Weights of a small transformer language model.
Size: width 384, MLP 1536 GELU.
Training: a variant of Adam for these matrices, 424M tokens, 3615 steps.
Each number is 128 + 24 x the weight over its row's rms, rounded and kept within 0 to 255. Layers, rows and columns count from 0. Numbers have three digits each. The size before them is the row's rms in percent of the matrix's.

# down: layer 3 MLP down (transposed), 1536x384, rms 0.0477, rows 701-769, columns 192-287
# up: layer 3 MLP up, 1536x384, rms 0.0518, rows 702-770, columns 192-287
down701 099:162113156108096139201160060116120127111116127116155121074117119149132189140114177103170147151065117094161113109123152123147122154137138136162144131135168142159105113100166106122150112195123151131154115164150136087087128149076115143147114142146143146154124125106138154118069156092118155145
up702 095:118131149096136131184118115089122144149121130105141102166147064127108095145141090125121085109126123150117174127124120092142087117116121195116081133105128115168131095103118145112137138166123149151120128195147127111124156121137136139158118075125124109101075142093133133054148113125161122174
down702 094:125102101165119136120158118093076130118126120063137120087112165107087154152115136174125099115127172121089157143138150140163134159132099132154127098133128121088134080146138108130097108162137129112147109092112125103111088124113081136105126164128130139147104101142083091129126148094125148100
up703 096:154132121137138097124124138090176165086107163122145102124130121127196075139125124109093099127118187127140124137105110126099159153101133141122154121179145109094091127140153141120179116120121143129183110190095097107137137137142121103125120156149117080133137118119126101094049162158156160087
down703 092:158178110157113128135132126162124082154162161121135063174133148115109145123123139104143119135142170118094136143139137154172126137142105103093104125101082105126139107110090128103157133113119143151085141127112166102107108128105174150132147120138098119142071136130170096146148131085141073145
up704 096:145150140122148094143129145116118134176131164138098131141119096113122115115089113148146128142118126156092142131113127101111160107131164112154146179133098135120154103124151119125107136153159121103133154117121067127135124091110136160138142082092096125131150130153185099128131109164178141124
down704 099:141136077139097170111136107147145164094163117137143140135139138155098132119141140083120139118158106121168119113176146120127098183108115121133135115147130095097130084117112146114163123097131100158125145130168159159094085109148117085183115176173126145131077166101110129141149143101084147100
up705 097:154150155124090088153151102093117137141142134135137144101105117109128129121158138127171084153177172129137144137152116163168120164075137134115131168135123140127147112139118100144121148119125148117113153112097172101124128148121115174148096110077096122119114130143134103118153104132163120153
down705 095:119147106088123104140115133134116135142160143124105103146128122127094118125101123176110153110141135155136135125143117158106110096127136116081117107138146114162156123111161126159120134158137087114109151127141159121184115162147157161136106095070120194096121131173139148150122143104105165105
up706 100:150122141134153148110179119161160148179082125107093146137100122140117091092154135084137124160167089143152137115152141101148096126153109116143139145116117132143131118166143145089131141111109112149097117142128132127125102077191100161170135104129114125118100098125105104125142127159106097126
down706 096:110073135136151122091130113115141103116090109135097079140122112120108157138112081147147120156148151105100099108161119131101094105114153109095116129123136127104144102100099163093073139109140089141169084116128080143118126123091153125147115129112094152129143153108115175089138070133136153102
up707 099:114174113123143131145138163072147136131112138152118117156147119155119146077164115104103146107197115139131106134144129148122109109135115105167132145091120089155115141121098118124127116080126144127086161079152139102137133107127153136132124136073088137099122157126163131142132099136091134128
down707 096:121146178155111097145091113135073129124142113102173155174119146080113121100106169147106123102139123141178171093116109132101131115099101117143098096086151150149148141147122157122107124129139113150116087141148116139154137153119123120146168126132143110122152112148137128127145117129143138157
up708 100:136134115136107143156158122135112133117107135119104124121141128141144098141166105118111090110139172094138120137114110117114126085152162163117127156131118096137098091150164155141156142102104121118144132147125164059135145146105130115127113082160126058103089103134128133108132119142108146103
down708 101:143109150114166140127087140127120118109173098134149121134087108117160134097100170122181114153129119167116123111122138142136153097088112131128095162146129146113156151100108166129092138123116123121097106135118094150175109127118134118159157140105100165128135128147141126081119120115164104138
up709 112:181182102189106121123167109130093087171145104085129100135082131121169086093130096114147106165142135140125132128145120153153148139131174100150137145115113093131110123114104118071136127099133141143164119129102106122163131133129139098146095093095151084114153155108114109129112113120151099137
down709 112:143111087128138115102128103096172145153146120085125144082140122146134151131127129107117093089144140167151180125126173114123123133149089084148141110128153121143115207126145119146123138143117174167105092131125177118115103075143129087136157152144129168132139138092092124129113145139116088145
up710 097:138100116117131151155132091172095092145091168109150092153153159111161151126120096094098145128147144143124100100153109112135136150108124156112132148137072125142129121147096116116177146153164149169151112157081098123122163129129167103110094087090106126127134173142109117101151144141101110128
down710 099:153122107116149125121109160121071123105126109116107116093113155160125142159126153125117089110126130152098119154088096113145142131132121113148101127138136107140146172124180102144156134120154105129103082105129142151115123098117159089098148140132091092119151158085142153133121115159151114147
up711 106:140104105097139152143145111158144150130149115116079132108171160175145147120124135139119135108114167126108094112109139093149113155140163149142114132084149150140075122120138144120156136079134136132148124130103102077110125158103138087092102110119165142094099125146141189127150134125121164155
down711 092:121114121132148093131177136117162118117121133119111173153131111123115159113151132156165170134132130142127148131108144104159157117097135139133119122154108084111141100132109125132079101149138089145083147153109139112126138121135172147135134155122115096158110111148121137169102102110125173114
up712 098:146093130127132088130111135097126116129126126146091104118147145179146136128107152099161143110090092141139096142130119149126206127121199110121128123159117103136098098116122098140107108121166136129131128139088103129164170102105148156076096120152116084140130117100107155092151126138128121140
down712 097:131138097157138097111151074147117130107114117086114173113125102122130125076116086108096125161176102135154143108134105126147130091143179146168130129115098149109093134114111098109119141114141173118154124135141146174121101122125136153178187115085138111123087159097151125160105125127080127125
up713 099:155167118131110113150142126139109133126071141134112122137120155128122098129099137122109135160124118119109131120111136111149112124103168159123155146078132108154151093095159094100117163124107128128136116148099146146149078138149132175128129117137162136122104055140143142121094137148152134140
down713 102:121164115124137120137149123127122120149167146122188120128146096100158120119107123109110128131123106058136138110132119109139142154098170160160131159124128124122176023131133095123102112129090141090109092138106103191099134127128130132134142136100134158133141172160128165157094147109077120106
up714 109:128104146144139152115141145075110132174113103189131112115128131088126136102106135134080118127163167114117123124140117127130130108098135135143144112129123121141076118139107150121125129101124093135123106143114114130102133112131139160125091148108099142097151141110151178144150136169130137103
down714 114:103114139170160104091089126086110126183129108123133102129104124123111117121139145118118129128174101136147139168138140131090133168121117101164112080131136088142099154127131105110126142159134127094132101094104141151128107085130114174124171147118133105102118133119135115148159175075097104102
up715 090:100188145144136136095178136086101127122140144157099090131143122154089114154144109096131139117130103140126130125142082145116136068157158124151169119105093160150151125125133110105149105140098111143095159134143145124132117107150114147114128092087123138122126127114130111167122128119144139095
down715 096:120124099129112121125108107112156134130099100103118113099098095157151109124117118125156110151089140116147108128076149106150114182135132141099092097128173126092096109118121125131129165075139118108169149130171123120108139155119117111113114150164131129069155147131095114140156145121134103123
up716 098:163108145145124082156172120152144101127107152105141122127107080106126136133183154092170145125129094101101111100131153131140139138112150133119122115161108086109071109124096120132158155133153148164116154154088162112139147105125148111136066069155110112121106127132151135142122132079138122132
down716 108:135119149127165098153063103099130094146173141106087137134143094150148148121090095107121121088117142175126170168145120112142138127142104069162119132168116137123111076135158093111100186100134120167151110123140111124133155142125139145110128123131118164085149114110166126114103133149123115164
up717 098:142107096204132111099142146109113101165174142170115135146121133120100141126090134120101120126146167166083134164147121145153126152141125130152110144097135130185153120116102133129131135061073157191113087163127112124124122096163079132127135131146127119099144144152126134110110162163121142140
down717 093:048122138065124123141107139145164181142093086090179120121133133135184134145148115130148172103085123092094090093166152115129149109141148070138169135149140149132112130114115114135157077150144120085142182117089123178168107129111127148123085131146116135156108117153174120157147102094124142075
up718 104:127144119119149164156125137107164156120140111135137094117116084123172103108149103126180163120115124150135109123154129138152145137169125132169142141114138119160153132105133135133115157106167172130129135091108105093167138108124143109103116103113171114124104122137132166161120151118137137128
down718 095:080130124142146114120160100105133143123113161108101118123105136134151108099145149111161116114116098151107136142063155138116137121132126130115137113122129115121107166134115167142088133126100176088152123183124116115100123130123108139130119138138085115154104120131091143129082148143120116140
up719 097:149108193135097160124130106106105161163103150136162135129173176161175107089106100106104146110144099111140154153091123121119161106116115086125097131116170061130173113111098121160101124094121130139119119095116126121089132096159168151113077127140146112135127097134120116132189125094117130122
down719 096:076156090118108114151121114132142137102155137150079107129104150091079124088143147119127154136114177169132118110120150146114119125181108128144128149139054166128108126088112114157139145141087107160121132146118160123125106139128094092142110117135070161133123112139111117158085142110155127134
up720 104:152146079119104159135122106129157153080148114117120080154127125151184141174138136146092092049130149137116153085127090138154142101132134123132116099125105109146118131139143079164106108130154131123182095147113109114131172134135168071097122100089127132123137126124133149092154159137089112111
down720 100:100116129102139143140110102156122118084105092151140156117070137138091093117146086135082131131151126143073102130110144135110112124093102111096169150201101144127118134124108151152081112121132126136147130127119180160152132100115115108140139150082144115188124068146121132154128110134138152117
up721 101:136130137116128088162132149117112137139161120116090132141188117131121131100158151108094133099123154133177119124136127108136147126147090142154166129100135079143134139131157134149148123092136151131102147111124182121111166125151132152122094094108143105075130177137113161117115161156121176139
down721 096:169148131125128082113130097144106149110098160078125127129114140093125113138131140126142161172112132137072125109093139089129117124117130115174118098162091179119140150090124110121141113143122172118104107108162123102075153155148089115068158122155085129125090132100095107079104119147151087130
up722 105:167153097117189148124133106094125167118117088074091106088069146144166134107158131115123165154136147130128179079149103108155168103120148124145130120131101126145129120133139114073103123094132152100133114142157134095110066086155114087149084127108178114115104133117154117166150115147148088112
down722 095:128110136134157141129159135098137115102139154122115104140123133132139074103116129149192114120106122133084137148095133103115127122155137069093148125204150143123130178113153123096105120152180145125095070152117115091144119143113110115124112113130134123105138113171068121109129117125180131113
up723 100:134117127083129082128124139151146133139116106136188112157186156184179083141157109131158133134115123167110114102122122106130115131108195158145141107111130148166113119088132184110108113105111114146138141174145142093148166107104171127122118105130102154128133096124162156108106132103138136147
down723 100:140163077123137157110146136112116190155134158132152135158116151123102146116111090126099116082138119145124182110107137154092130127145108093172116171146110137090080126134104085162145108116109131135144111141212144112148080132122112147161140141123149150104099119126111127111132156129150150077
up724 111:119109155157156091175154112119151106133172115110114110155162110131151102103172067136132120124176149187161111096120098151103159134121139163168144115136134154136117112105162165145117124127125133146172086138111168137159087126088121069127114124124136099102128117153134112115106107117117163122
down724 117:088118104154127057150135127161126101093095146095092117167151129127075074113152139131106157145145143137123156088105060140108135130142143131113087102123117156142119114099135129155112156132134133139130107171156111180153123131151112125146142136129131116155144106149159130112146143124116133140
up725 099:108128104107106066185108138098109127094139116154112143137146103136100124101131102145167126131106125131137122157130092149102124131122163180154079124127126161124128113132121132093125132124139144141129159120116120109156096142079188098159097121142152088095136112121173101121106143122173156169
down725 101:133090121111138134102129104138125124082122093141106122123124159083174136149130138160181137144125152120152116146157191116112113099129111158105120142081121142133126140087115127106161108170106099129182108190151097126090120161138094093087117126143091112110125132134128119144107155110134127139
up726 109:143164155132119131152127100123153139166107121109135123119121155144139101147145157116142129101147150134098125123143056139140108149097135145112145111114109126110137120157139170133080111127166106159139096152121088144117110101125128114093088132148118088110101144119132142117116150160136151141
down726 113:101154134118127144110090121100100107114128136111070107121098123140152094136137187117163166158121154151096139118128116131157104138101091144128084091115108130089154130115130135125099109124141112122150107121134126138138131093123162105122077137120126134124129101107136127135116118157144118113
up727 100:134100124124144131164128143133122140118165165131123110132157142129131154133174101104122151121152127156123139155123098142131159155105112141134084201122097091160109125103151095115091103069114112158112120114103131134137094146127148133115102089134116113095112143158203114143166130125165109092
down727 094:110130136133153099127127118150118113098136132156106169118118109109177116128148106081151133109162112142157147095114116079113101097150115135165149117145154132127127156142094143119155170134104083093084134118149173091103116093122108124121120133152117081092129110114120120063139102125101116117
up728 095:137150160147122119168149108125159164106151154111121120152133089093177161157099106111095134127116174100152114139129106130141146088121172121140136080156142128101132096135100164116137151105113120134161152188138080149160139101146097121093097083105162078124108106098106123077126134151155130100
down728 094:134138106140134133090164101137117136169169133079114129144138144088106152130088106135124092103145143102094148136154105105123151176089127139124093109116154119152145089101164101115133144178126165122087119140124132161056119133122119107121153132085114102161120184093116146165103149158110128146
up729 093:117134067145134154106130123167127102100119116100117076189153122129170107122173114100115126113164127115117091164144070146156152150141140160138148124127119140115117130102129119062120153110127126124155122120152126124114104158146159126114118090121133086165076104106163126086146108134138112094
down729 095:156137154141142104130128100087113157082163149117136150120154135142094151139129087145103093147153137093143117112122155114140085162084132068147124137124157085124160082160090150105135123147122151104096156071123143177134095138144126102102147137152109093134185099132114121165112155128121113160
up730 094:148120148116126132135130128153092120129136111080147130120130142124120113102131149098138109150130154124113151113152117153173115196126138094166124115127132112165130132169153081107126164121139140156147116130098111124084102136118155100122125111130158131097104118152135115114084138118165158174
down730 101:148139124151133099115129128149192154137161131134154150108144107128115131152159106082115125101114165138165133154127144141106111146121122125118124068130117129122150095155147145115110147104072085131097168143110099138160121082164169147143123162155136083090168154136098118113162142137147150142
up731 088:128131118136158114110184135129091139127125104104095131128105110132124117102210075132145152108132144142106102142111127144122144129086138071142101093130089132139111125091141072079146177159154115157146148141156110157089134130136114158098134128138143116128066140103105111161163174105160109090
down731 088:118114114134154144146134118135103112109140133133138127123105142152096125142076175153128097117144127124098185108113145120116140168149115150133095109117146128134133095121075138114090125119124141104127128117101107159144175116105109158166115114129093116131163144157114177098081136100122125136
up732 099:182152149145096155110120135166082116158150129091132128119125108163137204108140097095144119136111092142098083112145146113119125156081164155143094165111098101136132089113113132136128117130100171135107140067112138156109138102105138133109075114123103149141104128120135112143169150139107083137
down732 097:117155079133099129079092114105126130119084126134136104130175123129114060127121149090110159132113171093148158126103135124170172129123123136100140089117171132098151096129168104120133096121118150131136138148134097082154123151116171132113105132150160108174107114129098118117100096108126117139
up733 112:140136072149105133139107096118097104116142090108117119102136117146148102122175095153139126136145178112109124166132117135148165137138161152151102132118167111148124125103122136101141076147116113137177166141139151081113106132143115082142134065164127097112086139070161140113093133119121129129
down733 113:113118135106064128170125104136082133144144087114155113137143114113168147123179126120145127123139141153082126140121136182140111092123083119129126138130154088105114134069142168130156125099141129166149088140151123117150147101143141143134154132132148132158136116115149121161144149167121129122
up734 094:159159146102159131140121150113069112104099148096147113163138124130165111121156173118105158126130173140109094139115105137107122170159129177153110147157137118143091089116137115137123090112130103146126144149140135127122144135119103122096128141087125101101130101103150153145142160187100096112
down734 102:124165100081099129148095132204116165115144123112161144119113118115124170119122115119080153179150139125130133129140129134125141102104132116174126126165087139114093141149160133152140118131087134125140112106116111128120106080142121148175175154135163143101140069148129099164168140109113121152
up735 109:136188118156109114138110124115095125104161160139127099129111145119137093112082097158126120118168134141134127127165114181160093166135114133182147156116120111121119129124122110166099163098127158183221094105146081134168134108190109142141110114145121117086151114137146127104142141180124165147
down735 106:103105104121079104142107099135127144091135147101112121144124070119126085141130124129100168110157145133118140157141126149134141155120101102108141160127097139140130176105141098152150087107180143157133080137148089156131136114144076100113134120146071133136092102102085071108162087144115137133
up736 097:133128125100138105164100139129112099144172117122129119137162146144104097144147131097135137141103153158139125118158115134121160106134149163122130143109147093137121115116088174125148103142098152129138155147109118145098094118148168118102082093145167140087109137145112138106149127129094124090
down736 100:144152084118093121123136108115127139166089120122115145112086145191137120123192105147121134141155119139118121151108158110146125170095149128116150099125128148139124125116124129126132109137088113134119193156129140105142141108084096104098126139135092106120135118130088145152105164159159144129
up737 100:141109138134151131117136109137124115098131101127080143188086118106137122119138128080111084123181120089138121116159116113162158113144130170127127166094129138119133125112090100126140160135130121164104154145120105129160096069143094128154125136096099084091106085117102137142114160141121150090
down737 096:118133122120131122125120162135070124114103140117117103127124143143136104134151089144149150173095139093107125119091129123122138146154152117152137110164182139134131101139178123137113149112148102088140094146116137134126112107126127135083081132185147124151122114167146125129108138144088103116
up738 106:123115118118135125138143116127130136145122131136113112152133150141128129091142137121129145111144138158115126159127110104153144143140110110116124115127137105131101132117126160124136150120103135180132090137129104135138061117095112162107106104115117107111091126117084119101108143126129108105
down738 096:125104133142145140074163104131118146133138163095106130109113105114123155116178132117140122125131120127161153148152116126128135159152047128096139113110108107120132193094132129100149151115088150106131103178193139152099110110140088122137112158126136073147104141151108119110160113096117134116
up739 094:135129136161103154130127132120122157130135121141124116127104173169192123081112141125128151134160136175155156174126108112109194126105136131122159159137151123140142149111138121131136104117144138131212122127141108121143132112165142136095111127107093182117079133117140139089163118140184103141
down739 092:138134161119178112140153091126137129127156131133108120125124133130137127119106152120146152168153105126089135124140148134155164142110104147129128109183109138130116154147107111116075162093092133144127154106073143119160088106144091134107159153160177091153156103139138155137117138124108154112
up740 103:143116139153152150142111164102129118122093124134099138135135108112128110100121174105162119103120122144129148128122063133146138117133108123146162143115122136108076131159178127086170109113159121166122137157125128133154121090174154113117104144096138098100119151103152134126152132139120100123
down740 101:096077118147133101140161142129117097154111072142082149112131130159082137123138190165148123123141107139144082117123113158119056129104124098075107161123131075073115106123137146133113085131142084125119152149140141147126124152166141132113132143125118117131179143129161173136151131133125112098
up741 110:120123121096124135214116131162152109122113152114094080164150085089168098124165132123122114106148177149156097134100121147084168105136149166111140107140080090175104127120140128145136150121129128105159138145106122121131147103108148096165116133090104119105149153079137120128117170175101088177
down741 111:171166139105126121102138137115072111148131134153122156118087189136115154144134141164124143147126103107049138101124157103174124150115147119114107157109126154157157120144133119087122104120162124131120089115141142164167100139148166135101147087115153153143085111148123119135128118075168129111
up742 104:099125139131146163139123128170094135162104147136150129092139140138106049149128063110164121112123191124119105111157125166133123097100125049106165094097079134125126125151123185145105085118116144155113125120104104098156106118142149104122119082140126146101137130174196135115152128134144161106
down742 097:174102172125138126147161173178099134134125163161077138101156141143089106101162128145159100113176086113090130128121105076179090167134118104106127142145124127177128124102120120150131105133162154079088115119136128134098115137125125149110133123110116164096097106126144119105137116154138172112
up743 098:140134167131112110128165113130160127141139114127127101146154131149138109135164107159115102120124164166133110124127102141132142108131114139174123125183155151152156117098171140144076122095111143093121150163108151150152141124124087140131133140122159098114122145110168113105124135145135162119
down743 095:105170106106130083150119123165134098100135093162152125127112125136097126114121098103117126146104137126120110160105137111094099144098154131143059091121151126116123122104117129111143102123072107056122151128144104137083154110131148138147127122107124133093161096109129120096124146141112109151
up744 088:124164135127091172203139131110103146121113155172109136151104116148110095132163135159096068111108128105132098143125103159118116150118115161126132093113103143169111128072146149144129150106151139169151101139144132131143143134122144092144070090126155127093085107169164137107114150126160166147
down744 093:098120136143138140097158072147146142147154098123137077127123140125123119107120112119141157122118119118147108099116085099142124149104125091116150175096146088123136086140115173117141126143077112127109164096135131140095128163126136146137151138117144163097165116124077132108126148109156103098
up745 098:131144167111117123187158135126117135148111116065101140111116141120114098126088124126148120133123162149144113121101106154177148113149191103110123101147135161128122111184137147123119135119109149169141126113113132094144119172050089139111131099160144096123108123148134118096163108157129137118
down745 097:142135100157126106154101143083097118135087120165111163109116088135155098168128100138161150101098122115175132154119150115082102095125117110138174102120086111104108105114126155091109143136124123082080140097139128144100190118089158125114123121128153131126126115066139155142118152109138149148
up746 101:126097082087176116157146113138133130127105124125123103145115143134102096135143153084114096102171074184155070125119136114166139133123131141151089153131149102158081114099110137123104174146134140145141146176158119143148183090137145064147082097128145107108145131113134165135130133087168117126
down746 100:144119141115149109167077142140131134121094107127091135092101130163160104103107123134139076143143156171138113110067145107113178082116151157089148124139119122083158163119130129128122149130130109137147080124159151082125131150107107139111126142149156130136114090094133093079139137145106102101
up747 101:140128148122140145152138136161136138158134135133099155151158118129124068087131117088156132162128156090152106148151152129128149061138101141137153141108144113143112135136128161131104141148118114132115156154142115110100094099123141123125134116127083123093146130075135109099100133151083115121
down747 102:095133130111119133178137163113174093119092127092101136125119138166145083118135149128148115109121105129140132134120113129144160100112173150164120111110184158103126137083144116150145160130144087110134110129154154130076117141097114140111109134118154136124118136155107093135141137152141145141
up748 097:149115137133140137167148157091136126147120162183073100165101106126148120137128108156126119116110162138098138112120114108143147188140133145150154150094133132120139112106152135119060132103097155133119141179101120113090100142128117141102130113114114111074142156128145131130186120111078104103
down748 093:145132134110099093105148096159168117123116120100157156150154166155138175106122074162112068131129151119138133095124137128117128137171139125104115109096184149093149129131078132154155100124165132141155135156120117135148129142195103116131149132142107127128137138139091134171139120113095142131
up749 101:133139132156101167132127120136082118119138102110136139083154157135131128102142117132150110144112156154142097161130126137120163107118153154137142130126163110129120097134129126144122074127171144130130133145119169098071126166081106097091119119154101106150063114110137144157079111115119153141
down749 100:126114105134117103141128090134143150112110119102114149143099122126129105126128159111105122124154088128119149135084081114157124142112105085127110180100121110126126146097123147076154153124123156147117118109097131143127167070146148110114091152109111080133133154148139108083136124157179119109
up750 096:162119137125102153175109115151126084176145113136072115142132112123160075130098126119144114120114148173096140136149094133115128131112163127147120137104143107135114121059145127186130132124091169129152108161112110093156109108130157106117082144131147105122095125136159106125102148104121136150
down750 095:090125151105124096160161119125114146128136082142177141112126122137126098106130106145155168149128132102122118103146137103148117124137127142186128127129113148122170108182090142103100113120102091136094150110090157128148099159162138130125136142146146148137122146092145129161144127093132172118
up751 096:100183119090129146142139086129161149107119111113086116109108088163121126135098120091112145126101104158165119084133117135161133187101113183126123107157171114154126066138122118118097124128109136118140161141125106113137139090091164126102114123149157109126097113140096158157118132103143102120
down751 094:121151096170161142118126111100134134118157153167137129120155175166158111124166077151134120145155162126126124180120155076106147132139135114156141065112121191136084111114128151161148176157119158122097105136106110143160091136156171156129109207173142111141135150182144164116124108113128119145
up752 104:126162140193117156145135137174086144158153097098134107127096142104164141124121102141105124140131120138076129137174125160165154110112172125189159119121138082147141088132171161103120131116125120133134103127131147148132070125120148127158121099161138132141089093134152137130129139126165132089
down752 110:151114165120108153153107087114124120089156174145138133144098120139151169156121133148175099143154106150139130125080105135119155143129131102116111166148137096075124084176104109092124172129136157113156118149132086119117169155147100131133159141156095116103106119100128125136126093131125128133
up753 105:077126115112118133156141129102095137147141096107121087150132064140130090103154104138080204089121130115140128156144107127125111132133158180153157153092115117132084128171120156126158133159141145110127163127125103134112161160135116113138126106138147100117093122154140131144103142187136142145
down753 101:137107111110124119126154121171100135127071129127132119120126144098101124092120104081114164127141142103118135141081135133113148095094121144128145122099104127082161141214135136104116098140162114177099099110117135152126108121134172116118125113113076145144132083140131120106135157108125098121
up754 103:171127119108147085157135094107144189098145103140111145135154124121169144135137154111109119069128101163124140124132125161139120151064087101139123145123135119144135102113153068136149155141137163133129148129127141111111106093149107107120142146147168077107174106125110143178130139147102123107
down754 103:157149100110134170134106115162141135129116096126088115128144086100120124138161130128141128073168094143181094121137105124127163114168080119093136192167096144091147142108143141151156138121160169132115140183190140097132093111130123065120155122112142121157140130177147104135133120130102096133
up755 099:141149132077129121157132098152121154138133110097127111131115130166138148116117108097078135102128127119143144110138129060161105145095124126132104150114157083157121092127148154140157125085123170131103131146085115097116158129103142112147100113120129128091101115095112108127133163142136129131
down755 104:131138145122130089149153147125153148134145119114078110111097139124157106124143133139140148106122120145139131127115124131127144097166126134118158113114096120152112065143123110091140153127158100140106133121127160090134103144076143136126143100123123106118183121128130168137111083136130143165
up756 106:156154113155161122101200101138118150175152136128108092130091162108127153104107130132140179157160119188132150091150114099148165105108133129107160088112082124130109111135077143155080128166113128103116136136126084130186139131111129152087094141135134128132114116126100159136102108145206155111
down756 104:142121109105158148110099111167148091140148136140148089145105144147097097166100143113120150109107123162154155135137111104160153122141119116126126157113120113150124159124089139132129165121133131131120103165132116151122117103122124098139169131117119148087163128154144140111138147108151121114
up757 105:159161136159128130147127135076127127114160130130159102178145123097147176106105135119151126147097125099097115139178116159127135102094140145168091138162131104126123110155107145124140111105103147130138105133105094129125134127123126114109090118042133140110111159112111113124129111127116091137
down757 096:100104149104145114122130105143135137150132128102134119117139108124145132147167140138094159133127124154099107147107166079107145120138118104171138141120124159135096135103129076141086134132095128171099102110122176182160100119126137120116071107164129144144122152143129135109113140167156097135
up758 102:151113100136143133127157175118111156127144120135118068108130056153112096140136104076179081123130140146132086145149138124115148119095161174140138149114124110082134088089113104142099152143105133117126142162131135151115142115132098122101116111098101058124130084115120167143123108173105126129
down758 102:114102134138153141099117144124122130159151145103154156110055110107115153144112158109087135140108097140140100097128152110157108137124110157145115173143136163110111084091171130166141127079127147154112116092185120142125136107088141122153164157133099141114099174173059124130116123096154135105
up759 100:093148127169065124154112131115122140146088126090092106154099147107115150100141079128095114106138172135088144115151119161110184115153160130169138117139120148111099102107136136082111121140089167162107127132110108137190125084120123130132097115101145140123129102142176099087120132111117107126
down759 094:117138135131137106076085129182109156145122145118149123084131142121146144130139139118144132147148151089111067196162148153104143145149132109129144135097082097105129144150134129110123171151100122134116132140142145183101149137090130129111162129094152124118127117096112164098109125142129096164
up760 092:158109119148141098142147134095102122115134118144128143163159099114177111146138082125084088104107160107133102116072128099099129139135139121133137107115129070103139078142195187069135142118129103129133116138134089103125118097121113104129163118131145093106115100139133149136148133146108113128
down760 095:133115088119089181145096115144089124106099102165155122150116130138162159137102114117135118094101108130150154117141154139143130110080134132153136166119110149139112119135082140141087086132129134174128094111176107137124122113168126141156110066080126175145080134107126134128087126128138108166
up761 102:128102130120094109167132131166117137128136111140147109151121104124148137131123115097155115158142171127097134135123124115135153124138152112120086151116150093149160116134107139102117154113079107128148117115109105130153157111118159087116144095120145157125123140107107159158144133106183112099
down761 099:128083139130128089125138119130091122115090137127096141097144144189114116101141159118121143170136079149128144131150101110148139144151123128132161101114123142146125166144128167143136093173100148149110095186164151136105128137111159132064119123130147096133124127106113131112128151142134142112
up762 102:142149104106120143143130096147153126144142083094164123164112129133147121065139108093109157117143160135155124145171120149134144164103141155148123109135207137101128132147134117145137172145148136153180106162114119110158108094121169120132130089123134098133126113112172120127142158117107164132
down762 104:158125123157157142118140123100137134157149113162149121133134119112143167136166119148141113107158146093131135145148115129142115152123131174125120162105133099112155060140161103143101120168096103125119149098069148062127158121158120097151104084148136126159115144151133154144149123129146157090
up763 100:125142092122153165130151078096145119134116093102133118123125115151119136104101138104129148112134144121140122093145145110137114144145117155114158135113115141139140117114106177084105117107152153166172141166166152136087146097124170146109116146116106119135104133100115131100192163173097113081
down763 099:072158160168150141154154153119077109148116127132114108147128132106140090154141135132126119120157133107107103130129109150153090094090147106120103107109102136144173079164125116146171190157174107112130116176098109125125104131122138111115112135159134115138159106105137118093141092119104148113
up764 095:122089167133133137139132120112151112136149124139112100102124122126108114151155107156136148179142142139121135104128143132122109143117145143166160128158131117086154122118166109119162103129192143118134112133111143133154120133120119106119074092109131089124117171118144109180108111167116094113
down764 093:072117118145152087105098123143127123131089126102107125139140166192133099112120142131172166168149132118135123111139121134151153144150112103149106131083135131153169149112085134099125166102109154155166143186157123119102086109117108116125138105143088156112157128118103119052122182118110120109
up765 098:143151092116130100147147080080117162114186122105133117158131143140148111162147149163070123128134175156134107144155115153168117177094112191145124110121180127122132113100111168118142131143160154115166101132123093130146110155106100152102105107122128137122144176152135127109096131104100139127
down765 098:135164100128100133095127103118128114098128094142084157117106129077150123124131137084120174131125125140158124160130121148132158129118088107124102157152120088155149099164126148150105091117116158141092114121125167121125173112163119099116172144121165078113125143141123110162095150130100139119
up766 098:126115109119115115168103100119105084133151163152123074123140120093157104164131057151133105107121162114103102123175144139149083131164189102139119122145151134120139138079177170143099118148090120125145095105089132109094120132099110118136109091105150119111115132133131114093126122183086142108
down766 098:148134157144161119108151147111135126138100150100068098098080164155149099132124123154192131099123145191135129117101120139121148147123134078162124142127122135144094162160117113138134115137148100105125112123159140126134150166137093121123102119164099126109143149123163131123180098127127108155
up767 109:161116180086130143101151161166161196140111083119141121116099093172172162089122095136106149079175147116136117135127099166105143114146128120134108157105085132158136118145126081137126119124108150185107112137119171117118127104081100098110121133093119086123100148128148108172120140069112119149
down767 104:153080151132135151110153111130114116119104140138177084097157101127143161105109101149162158077133165142092137173114140163153107125140147102119130131164131123108102113122155145128095099135134104129139125111156139106077190177095098141132106088124137146172123143105156113138068086111140113160
up768 103:122134124136085091100149079121083134123158141111117163138102065125161129143088124096136071119102139120132091133130125121164122155136146134124119136130158128146117081102156104106095140066126134118126142147104157129118164100094153113102125102145153132131115133155127165125133137123168115138
down768 104:129111106132160164103130123154140093136114160145157095086140164141149123151122125137155128155147095124158096151123171124113133094130139076084127086150123161112112148171117091121105103106138116121154163097102130060086094138123139119112158171147133142138151125116125118104072120139118113111
up769 094:133197128130141112135124080124113115150173095150139126118163112169137086135121108149143076104118115118099141100183126125108142125160161081113110123105121109157185130118138125091137131116111125146114147133117104150134148101086115135092085106070168076126132172109116139114163137088139187087
down769 105:124158085124160114110152128121122096107159111138081090136124139159122108124110095128143123113143137131097171159138102136119117114146104158172103110100145102093116126105120131103126140138155138097110102114139118095131094116173161125111142153178125133139154145103114149142119115097095099186
up770 100:106114127141152155137123162151155090108125147106101116155146079143128123092142101114108119108149142159119134146118086134102135094130155112130109140162077103124104140104105140123165116129138133153109126180152118134167065074100141086150131132174112137141108113090135139159140124129139134144